config = dict(
    vocab_size=2048,
    norm_place='pre',
    positions='learned+rope',
    qk_norm=False,
    attn_scale=0.177,
    tie_word_embeddings=False,
    parallel_block=True,
    extras=['capped logits'],
    init_std_up=0.0466,
    init_std_down=0.0,
    learning_rate=0.00175,
    schedule='wsd',
    decay_shape='linear',
    dataset='wikipedia_en',
)
Each number is 128 + 32 x the weight over its row's rms, rounded and kept within 0 to 255. Layers, rows and columns count from 0. Numbers have three digits each. The size before them is the row's rms in percent of the matrix's.

# layer 10 attention key, 96x96, rms 0.11, rows 0-67, columns 0-95
078:137128099128088130151141147152136091114062138114061112113118146120105136126133121112128009149150099163147153182097141098157179131170116090125117164164151175126082171115130117152076105162177098085127183116164091107120171081136131148085128122089145126088097167126120149144063129138154046106
073:162143144106101144120184120101117165186101157096140133123173066164136105118150156141147082094208160123120096178174121133142121128063150115086128075082187066135177095118127111071120170166177101126074137082084121142163121112109100119092174154161135072098096105134141173154138137123114117106
079:121087134142160124134115080157176044111136094121180096125096129105118086138083067170162096194111131160151105147112102118158104116166123102123143166109125155171093091103132154079172110129123164137148125088176175130061098047148081131133151175085087152170097108098141141116139109155167171152
095:134091110114120168118096109148129111078116158103135171156127126085145133124175138144179156128120130071141156148139092175147104152091115098151099149104143105044075191133077097075138116122145151148105088106169169107092078133155106136128217156129187201105113131177095105164166121116176096116
058:138120140121125173139152037116169089149110140144052131127146175095182126131137079143148144163164109106113181100091180073112099110162077126214147210144194161160133144103122159127076141121147138117155134116145098129149156114111125134126122146091179154153109081113117107094092105185101109151
080:089078124152134116136143119159135024050161096183153130111117138124153136110119108121151110121102052103134201120103123157128144156109109122069162138130089146110087151091088137118112105068128146129161137180112166158095179187143167142150151129121112152123148189099079144125112151120133212097
121:069099167144154135148092152200154061090145098115143116124099144118158144099144077125151106179125057091171138136120143141075135138084148141106143125166079137165063158122129166178115134033088115112159081091090154138109089183162156110152140106125139145174149185141127114152117117137140176130
104:092135047074149104084126134096164133075151094195106123086112091127135158161108184162117113093113119182158130112145068168105105095051146103112159076184137165136128121108052101159152131117122099095124126160104104193111125095144127103105129140152114142055155137146141186128133171137149127114
113:140109103179100147087171069152165074151147121136132113120095079183118119112168140116101146127120131135115095170235153152104154195148138172118084103120138104125128127129091077134138125155109144160140115107071150169138167199120114097042122160142134107109109087117190119127108058158121150116
105:137165093106109167119182179140144171136157161111125152130065145145111170140086077090116139209137150139099105143113120154109116154141132174173156159129141123111130107118181073139128113162134165196139119115138140164105139176097089134139081097192078068090120100118105199072174091132168096119
096:134061187124095108157136087079109124155059130106166141081111172110094118166111162155142151084171150143104132134148123169135163113114089153159156153123151118142180099042184179144097103118084091194157160182124138151054122117138102115093134099128087133122118143104124096154137114144139147201
098:189125142156058129161180115113117080100158091110123195155172076157147100113148078124184157114101114128097168113121173122104192171175134160086119129133129143088103174123172139155154111168179160116145099123101142112153099178117107122117125116179191095138111135105110073092135094111117118050
102:117189112139106138140159145156127073152160186183093122148108101125134151104075045131147112099091102158147125089052120130170092126128117160172144073122110106173166121159099172070140164165146158150119133121155182131113209127137103144162159171107142124159104129097169118111122154083083070142
113:182066127120228110116136065161146127126231158148105124120139119127114103131059075180128138101125123167160115158201144120122101173139160138120163136136141127125095135084126102137087148156114156132146091108109129131115164130092124141135135114081171065149160126098078173139139103096077088087
113:120118110090141192145087112084145149123110109165143104078067127129136139144089182162186127175114133119145188064058116098140138053107076142112099099150132126166153117138101130129141136151171087152172084112178099139092057092172135090093140066097173116131164140153122130124132177097130121148
109:104130124110123106131120120127080117138206124134107055171161124127121102127129106102074093129133159153154126147091109137147090202144128142122096178128087136117172178102135189149075131201168128095145136124089122116155039116179114090115072099139130149130102142097160098136142180080127155052
107:092116161132108153175124108133170123151161108119140149106114112092068138109155165191114119102167179111104170144142129133121070165116155114180168154148157094096177196150114172072165133082089105146096201084140149147104102152106106130175138204114086117125129113119089113117074066103106093154
109:147084108097082068121177124120104078186212147190096091139116099109160116126094143148141091138146139155105146093141142107106147118177103151129090100106095097165116151093134190121101082146119155153142174118102188082148116122201185140111137061137167158145135133092099164176140113110082154114
106:117118146140150125131142185099078134082090149158151124155097130175150125126141139102157109200127128111147144092141119108137105117109124127125128102103104151101123126098123056133115163075134136128185074118106121120216048133149130194110188123126135116060144163130080130190137226106116150079
109:091078140077127100093135162141158056130144152107112132081122067096179146169155138143107131156103090136152170150118125141137096114120103157102152094157119134164090122175163178080131116070113137185119138120200177138163155090182148116110161051077109182087105138140148101142146173079116144150
116:101186079183117168135129097140088161103121131154140116128132187148073150107120123108131097133176130143166097117116132056111119115133170119146108151079159110072206078059098129167112087125126137095159117120095075150123109154136092103180145166130120077164167122117111160190165208126155115140
115:125080122137141070138186149121138101160121145158165127126084084101153118138129118162109151123157130148119106181155121123118106126150143119146193152115091142088112134112098120122147161049095132128118183102117141143146105097131109146146160228102050136096110165100115155143065218172067145181
102:081111114083108125133114123123154187161168108090136152100122122152095150114073122161158157102103142191109193103096141128136118204093143179126076163141090151070124097154181142166090123085150162135113071126161050173170162123118086142179121057119126112105080122144147132107102114139113121164
102:137128081133130142153114075091115140168125103104137095167111122180107157165139106147136193124151146086145089171171131098109133144183087155095154126157179077115064127124138086163138083135117130142135121139120134106114182095185199142153096205067098138138086081130188087090094147104174144112
108:147129136150151135108061068159119129119133146110085081172080125136113154115145154184125124095143134174127104127088087126180094092185149131139115167138188142107067125131125145109150113138121127104109089072164136088135103019228127117113103142098094140162142147156181157168097156155157124116
109:119159136164158163078171119098188127121189099181191124100076070133142118141103165108130112192125172143117084089128122084130113092156135110183061152098154138143086086176152116095164059150113164117155109108084125118133144112129105201120170143111130106104097134117170103124155069150112095133
102:137104191095133141160101146128120132175179146132189151085095123090126159120083086144132170113129157135126109142103131115145133123125099166136086125136174076110099061145164097156105120117099197157123126131116075103105141049139188152170195178049145099135052131138122100152114148128142097170
109:140099166127087120130090174199140173126124163202154114136107159123173118091169149120197154098097115174135118099072112080117152136109089141121118156120098132091167064141067132113128148083101152132096152095095091122092137142137127133082153172130184180091129117136111177093084189195135118122
109:134047179170108186151167102142158138053150133165122097117143087137122107129122141132137120113099148172133101142153133113159107126142094169155220127141136069098174161083070101080107095128127161156162061154180143134081085105138086158137141110122139177140168130136122144142154128132153048125
101:106106134075060174097105126108127208121173120125136139089102132134079176113109159163086161101161142104120155136108112080086133088137123139113092152191112127123135187134092144167119128120159150132128100118083090122162110183158126084201138132127153116134132172119033125134095221147105109139
111:159100083195198156147144074099112122130142088143088136146090130139111095141089112156184132089164137138138135176134161081102153088131128146119129120111121121121133036127114139162113141089096085159094149137102117163155157150093167087099180126109146076090155133089096143165079209178098159170
101:126111164102137190210127152159158153131136113179185111123157089112113143108087199148168146116137168159124120083160123156108170141068115113132123131088140137154137113081110143184133090109105104130094176149103046128107137074146143102167073142175168089127065143145138102116057092144141108139
053:123042130099126157103093064115086114155173150183115160097086127117097119082125114160084106043108088127143145094132087062073162070119100120162150117142096115115159153124111139146098176084136139146152142140068147140146121199101151085148159143140093170141098131130118170064103129106139115151
086:090129110108167124087093088122190093115155133158105136136077138106134127080119084137207133168127091137108153094051147097132149147141084063157111186127088174120052158113099193117118142103072137137155110161090131176086141121132182115184162138125105149168167133139114150132127148143159170099
078:119069094130144137205136125113171094153160120197122114105089085126129157092124111173103107127108128163156100168139179166120098166152091142162151131101158061190159079129135128118133080166151128127185107139154178124057132051101107144077118136124078115110073117098170134127162148118118096101
120:140088111151139163138134135119156150155083133083128187082103096131129150152126189151134201128101100125117131123101134160100159093090131178133161115163108145164073091183165067131142112069124104187093152126124136120121175159097184176096158095112087097087127130155122166114109058173094106191
056:096173161088128050130108100108107143091175166106117141115148128134121120123149119136134110133154202155153102130118112192135155206163123143080113094172133092105125099135098183176213110115109095104050067133156137124155070129163103145141105142131096076089123113174116075118123104117116159162
069:082125137166161114157135155163156127095160126125147079168090183138117200167114107172113086186079119150148118092112178124110070101108118074099127157144070169131091149096089136143209120099106121189083131130169141161133134090155118127187117102119140174092151130132118138065143156095172160145
155:117068175134169132119093153154179073086157131110143103135098116105152118103093105165158114188107145122157119132158160105105112112127102123117147135112102166114052187111157153133155110089100129132209065113124145134065087074168150141154119113132090171207145136155129146169135069149189165135
107:134153125128108145100128110143147091171143116112178138114094110133097104109084070089119168143147114165092112136141144150113158179088201168119085098072125116135128065147170103139141152102087168167120141119077129191172204106087139136125114142165089055107101134070145161202128159164106119155
111:118183161127080186133088122138175190121058097101161153123117172137104097110165158124149117163154124154088138114130055143095133165126130103184146099113154164115134155121124105140134165153133099127071112170131109140102110155051085128089067146169117161135134102148154131045128037137148128137
110:151069093154127126124121146149067124155103131104123121134069138134118159151139136198108164092160092112143152127146096159119130118140137121118171143132172076134147128052104145111156145078134147147114176077144124125148126092157157127139162175130063104087142157143072147207086239117098166170
116:121128097121124114163171124096148195097122090130118142106181166082137128140122139167098129085155128146122121208135082095088102121134171125142155162156086136118163104108128154164118113080108113075116150136101123174119103127085106117171135235100053101124147128102117181106119184185101186166
096:089083157166065132103152106127166111158113074061172179120104118176126124096177188140059149098133159131113126155149153128153096206139087153155135154132155112110143103158143131076099091103111107162138145124127131131154137235101118137147147109106117155055095106104142074130128110160113148175
102:062113148076108128123068167085123176138177126106138131136156163119116149151135140125128135133158141137161154130062105121140117147163157175117132228179164125110111115191139151116080149090138168092110120114145071098151139087158095141211137156086076157100068135157145081117114177111096124147
104:123114090197169131078147111119115158115105141127097129135120087166159088129131077078167079127164129167126076172152133099104140123103132128149183134086166095113168066092095099130097110157091133092213058120100096152090184122069136157137137106137104081133151115136126158191124177173117143141
107:148116151142154142155099055172137150123211153121083155130122116156089136112093139153155136051140147132116150132080145117156098202112129181136144169154144128050137194101150120109094119118136149116108075115136082140164120152166133108174125103103147100202182134102119124122107123079125050093
117:154139114154118083128180111132147062159169145103126156130153100108107127124157096118081087135099124116072168144155156183147107176162169136141143177133095128111101243156184153105164121178142126135141132110104174102102107161083087112131106114166095100150143129089103117147162036084115113095
106:179105183088146115090178101127126120188105135049093118149182167123080097111124072099080158153123162134153086173191139127136125142163143102133121135136120115118160156095202108140117097166101176153122110154133130120188141137122113121139074081146121060185087101103154130121166067109138133092
104:145128152156065174158119102094092085152086107102206147110133092121144138152160123118151114101164119085144088104190148195108173149176102112104101117098181071174142132147161118122136094144156123166138130152112142100094153121128112137132115214082173164148063096155153055131089101094143131132
105:155130087138194129112141131083151130137185176158143158158149124114185125093105085147114140124078093135122138092077142052145148091161179120128116174070168156071099086138142067118107136109144206085186106142162137077131168126103144146110144130091165140180131142091113152090122069114105135139
107:110094144104095061086114179169120146131108144118124165128148124081172169101158093131094131115111126162150161132058090207168112114086084114109106158154089183157149147167115150068148153127162102133154092110152146078079143086147134164164140098160116194071122156182112122129173153090111139155
096:104101128178100150147136139082132210175145116155134129148067138140149109097160128134169102119172142120133126110158121085148103076133140116134064133128170123077079112165123072149106101104130061099113130117071121105137111114200117142081115164156133097069121113105125157240085147167101121140
112:109182180135127117173092174103151123173098124134148135121140107115142174103133205070075131106141128108147095082095119168124104092132146106124125114099105166163172139195171128116169151079099085099138181137118113146184170139100143146184102198122051113156107140104170135124103176116150076150
111:119213140178141160116094127195140199103180124120089124160165178111070130085120153129124101055117162150151109113152142164100101120094123117141085102159158107143168113129052119139090118146140082103107098108098093153137164115121096127194121170161197087125142129189122148113125110144168125095
108:116123148117057198141166129090115167086156133124104119114075159109093115172130163116150122180126166096134130070077151073132108091198092143156096119095156084117134087111139111134117083152118121185214105156120107094106114159126099134170167111117175107138128159073094139130204162117145096138
106:160153107131069143070119077132150138179210147118142151184147131153144136135141156143134130142138124144107109160143099112121138150191162114132014084109172147109086185143145085150155092160118162138081076106072130124177148119185143121114084101143141085123125085137175130121100112156166152085
116:167089190134085105158096162174085130145131125121143164135138149104130078089135088130196139089142148146097134160069144110131178145098120135119083153075091161153156115117138187126074198100142126185115199094091117094156105138102143123097165103107159112148088133109101104142054160187105142132
120:132183069078158125156105131140115151169131086075099148147154156141108131146112134146140103147152115095127201117071129145105133105077158140038112086143147135162150121104184157185096108123116077113093127132157117146136121132122154070135081028153124086158130121109152130169148149085171187160
100:133111149155177110106115140153135170159122159163159096109140167097086134065092161123118139145197120167149068120150131132102141081149185089164097142138128161107171105053142158152078107121128117077095154114084107151110104153137131141143124124173140081110158152152053210179191149150145091139
117:152094152089178163162114120148118171097098123058093162122129121124106139164151093173119161032170133130136118215163149160118118131095125113161215141147164111092084151132165099133128124101081102140073113154197122122079167128058152124163145118085140118128146125153111125128099102142131100169
105:168198128109131153122098154089090096122193138151165135166104154135088163134095074110053114144166137140146083112123082138116078136186118152161096139117173116137126102159194088119117085187183149111119110125103127054162121094119167176139111173081102112156138134058115097147156143118127091120
104:170196133148126108162164135158092158086052178096154170173115223107094111118136102120132125163152131045127101161159109135087136141134120091155149120103134147085122142077106116135146127109064131111106123127109113118146106205076097138180131203172154148159135136133071146147146134148119133097
106:108109135084114168153158121109159162153205079210201139092123083082099156103046181152115148121113161185138122133127088129135146108101094133123112157143162122131146121115135173154124111137115097169135141116115072158104134097113127140185128155107168096121082136124114106113113098136152015160
061:138138115094072151089108180125120106143131144157073133125082158164102075171103096158148159133128119107076110123120134203040185150112118133113155149183166185108109121116159128187124148062097144131111097106118128126156090136136109143111094180150166150161111190128145073187085149111136105172
074:165110073211115112138173163069086154156141101111135153123140078107094101124170121089114065100161169152170092143099113132174152101101173147118145201082145087071147126115146189117172112137128144141099184168160138093145088137148050141124154165150142106126145141088136110099123125101145088150
183:157152080097104112137157119050103182167110138153117136089162079185114133171149188107074146091135116122105112108189091150147138116160146120146106138087179087100174124085145091102124121150180125152074222170116087106127143141115112124107090145161110116079165137060131145099137159131119082127
093:119080198128147145154124112155115178162153164090138137091100072078154115121149116137206135088131108123142123196149116114132083166161105133207188166109157089080100173095089151136121174108143143155117126123096100130095097082120091169178126145129089127137117152132108136072122165116138057177